Part of a small language model's weights.
Size: 10 layers, width 192, 6 heads of 64, MLP 768 tanh GELU, vocabulary 1024, 6.22M parameters.
Architecture: LayerNorm before each block, learned positions, biases, tied embeddings.
Training: a variant of SOAP for these matrices, 204M tokens.
Each number is 200 + 20 x the weight over its row's rms, rounded and kept within 0 to 999. Layers, rows and columns count from 0. The size before them is the row's rms in percent of the matrix's.

# layer 6 MLP up, 768x192, rms 0.184, rows 753-756, columns 0-191
094,234,210,173,174,197,192,193,196,196,165,184,209,204,242,178,242,215,209,228,205,204,200,170,210,175,196,230,214,170,199,205,176,198,215,210,214,200,200,205,204,196,177,219,186,184,214,221,234,232,187,202,153,214,205,202,242,214,200,186,181,201,198,175,181,185,187,204,201,223,162,198,202,169,196,174,211,222,202,148,197,207,201,224,213,174,187,165,214,223,195,169,167,210,234,158,198,219,192,184,202,180,225,176,240,188,192,180,208,173,195,197,208,210,178,176,184,194,236,201,223,206,198,199,199,177,200,231,248,224,194,203,199,205,209,159,220,189,191,198,199,176,174,167,224,181,218,213,229,189,210,219,204,225,196,210,218,193,212,222,233,203,180,178,205,190,178,191,177,232,194,209,223,200,165,164,203,170,179,224,219,235,192,191,196,201,189,203,187,198,164,178,217
098,191,215,189,203,189,215,193,200,185,204,239,202,217,187,170,208,190,237,181,180,212,169,182,195,235,219,173,206,221,202,204,196,226,189,224,190,196,174,209,180,201,187,193,192,193,168,174,139,212,247,210,168,216,211,206,225,194,226,233,197,204,212,190,218,180,208,195,209,208,205,211,162,185,208,205,222,220,166,198,173,202,207,185,210,216,192,202,182,174,179,196,194,197,206,208,214,185,179,232,204,195,193,187,216,201,217,214,215,173,184,177,201,226,223,212,222,185,213,183,246,239,213,165,199,182,219,209,203,127,225,170,213,208,176,235,190,200,201,207,156,167,182,185,208,195,211,189,186,196,196,155,218,196,215,192,168,190,228,170,211,200,198,215,191,183,222,171,195,181,231,203,158,227,206,177,239,203,224,190,208,207,215,216,185,167,200,215,191,201,180,189,183
108,176,196,209,192,203,208,214,199,179,179,216,197,231,204,174,193,204,180,192,207,228,186,208,192,173,243,201,223,177,203,186,246,224,202,202,209,213,205,245,218,156,244,177,196,208,212,208,194,179,207,175,203,172,181,169,214,195,215,206,220,204,222,215,171,231,185,200,223,208,199,215,194,204,214,153,209,218,214,217,210,191,199,226,224,142,224,209,190,193,199,211,212,191,205,157,221,218,212,188,222,208,219,182,162,175,196,224,197,174,223,189,220,242,194,195,178,215,196,190,183,191,212,204,174,175,194,249,218,228,174,181,186,214,235,180,193,194,179,219,211,207,170,196,210,195,224,178,169,202,236,235,213,168,200,200,228,204,244,199,196,219,205,196,194,197,170,203,198,181,214,198,180,186,228,192,198,197,176,227,234,193,213,212,192,204,241,186,186,223,235,212,192
096,203,166,247,189,222,190,191,215,204,203,180,178,195,222,204,171,164,204,183,173,197,221,184,183,205,194,217,202,175,195,225,203,236,225,227,203,152,189,202,218,219,203,213,184,188,212,235,236,210,241,179,176,215,207,184,189,204,182,245,192,174,211,233,207,203,236,251,209,221,174,191,207,190,183,181,188,177,169,186,200,222,187,173,174,210,205,227,200,183,216,207,212,202,184,216,231,195,231,215,191,163,211,210,239,211,196,197,163,206,233,181,208,203,190,175,158,216,182,193,207,211,188,167,219,219,194,224,216,186,211,188,203,217,200,203,228,167,211,219,217,159,196,235,213,182,204,187,211,164,211,156,187,197,205,201,180,179,208,206,229,188,177,184,212,192,185,195,195,176,189,198,216,184,199,212,196,203,197,186,177,199,187,208,230,168,228,196,215,209,245,224,196
# layer 6 MLP down (transposed), 768x192, rms 0.19, rows 753-756, columns 0-191
099,176,195,182,210,183,217,227,197,215,208,198,201,200,207,196,194,244,222,236,202,228,185,183,196,223,176,196,206,242,195,206,200,211,213,186,169,167,141,187,205,203,192,184,202,196,175,183,154,168,185,164,207,201,200,195,189,200,196,190,186,204,212,227,200,199,161,196,192,176,232,188,181,201,185,217,221,178,188,226,220,204,173,183,196,209,225,204,194,171,200,235,207,211,184,140,222,220,203,194,194,170,200,197,179,193,159,247,238,242,175,216,183,185,181,189,214,199,235,197,194,171,220,194,221,194,227,179,188,188,193,197,231,220,166,210,200,198,223,167,197,177,201,216,145,210,183,164,178,194,205,210,203,154,181,202,177,197,180,195,227,215,201,206,188,200,203,181,221,195,213,205,183,209,192,172,219,200,200,211,219,194,202,166,219,189,216,206,172,202,206,228,172
100,212,178,215,164,181,194,179,224,196,215,194,193,157,188,231,188,228,218,186,208,192,256,213,201,189,185,210,207,254,191,197,208,169,178,186,179,184,182,227,178,185,204,226,201,209,183,201,205,216,186,220,205,173,178,207,181,246,190,175,208,201,190,213,198,227,189,236,216,192,198,218,205,226,198,207,185,194,188,180,191,209,208,241,217,174,213,206,214,170,181,195,178,161,192,183,191,219,214,198,181,202,142,212,203,209,195,202,191,196,211,203,203,201,222,205,218,191,190,183,185,201,196,261,227,203,202,198,196,261,203,221,161,182,198,175,211,190,230,192,220,230,194,178,214,186,184,177,217,181,193,203,192,212,201,232,201,177,199,208,199,168,210,213,203,208,199,199,187,208,205,155,203,220,199,187,150,175,198,177,178,197,238,186,224,234,186,191,187,172,216,188,239
105,189,178,207,187,239,188,183,188,195,206,197,237,215,181,201,188,205,223,204,207,179,234,171,198,210,197,211,194,228,193,199,185,142,190,199,219,172,216,182,186,167,201,199,202,220,208,201,185,239,182,192,204,207,209,224,168,197,201,202,210,241,193,230,225,193,179,185,204,243,205,188,214,233,203,192,233,203,186,219,235,224,202,239,240,219,148,198,224,214,225,162,188,216,179,166,186,195,216,213,204,220,189,182,241,176,227,218,186,201,177,221,184,190,169,227,227,199,206,206,224,179,196,205,240,188,174,199,232,174,194,181,192,171,184,207,199,194,199,203,167,206,213,190,193,185,219,198,190,210,198,174,181,185,181,197,220,183,183,209,190,200,175,219,174,192,184,181,223,201,179,225,209,191,189,207,224,187,215,229,207,217,168,207,215,183,257,178,211,220,173,184,223
104,211,240,231,200,204,187,202,187,190,187,203,172,170,194,182,190,172,172,239,185,193,212,208,188,190,218,187,226,197,180,197,196,176,186,206,221,219,205,176,210,185,190,207,233,205,207,168,193,231,180,219,230,164,191,234,221,194,208,184,198,184,198,197,190,204,161,180,216,214,184,189,180,206,218,196,197,224,206,220,174,209,215,222,193,167,221,196,191,228,170,203,181,213,209,196,204,205,205,238,204,187,221,220,196,212,211,219,228,172,202,225,176,215,215,233,206,179,189,206,184,194,192,202,212,186,198,180,207,218,259,204,201,183,206,238,179,222,199,184,221,224,184,197,185,195,235,215,214,188,189,221,193,200,166,176,182,226,187,228,225,249,179,211,199,193,216,196,204,166,231,183,237,235,200,217,185,159,223,173,214,189,181,169,183,251,161,204,195,186,153,202,209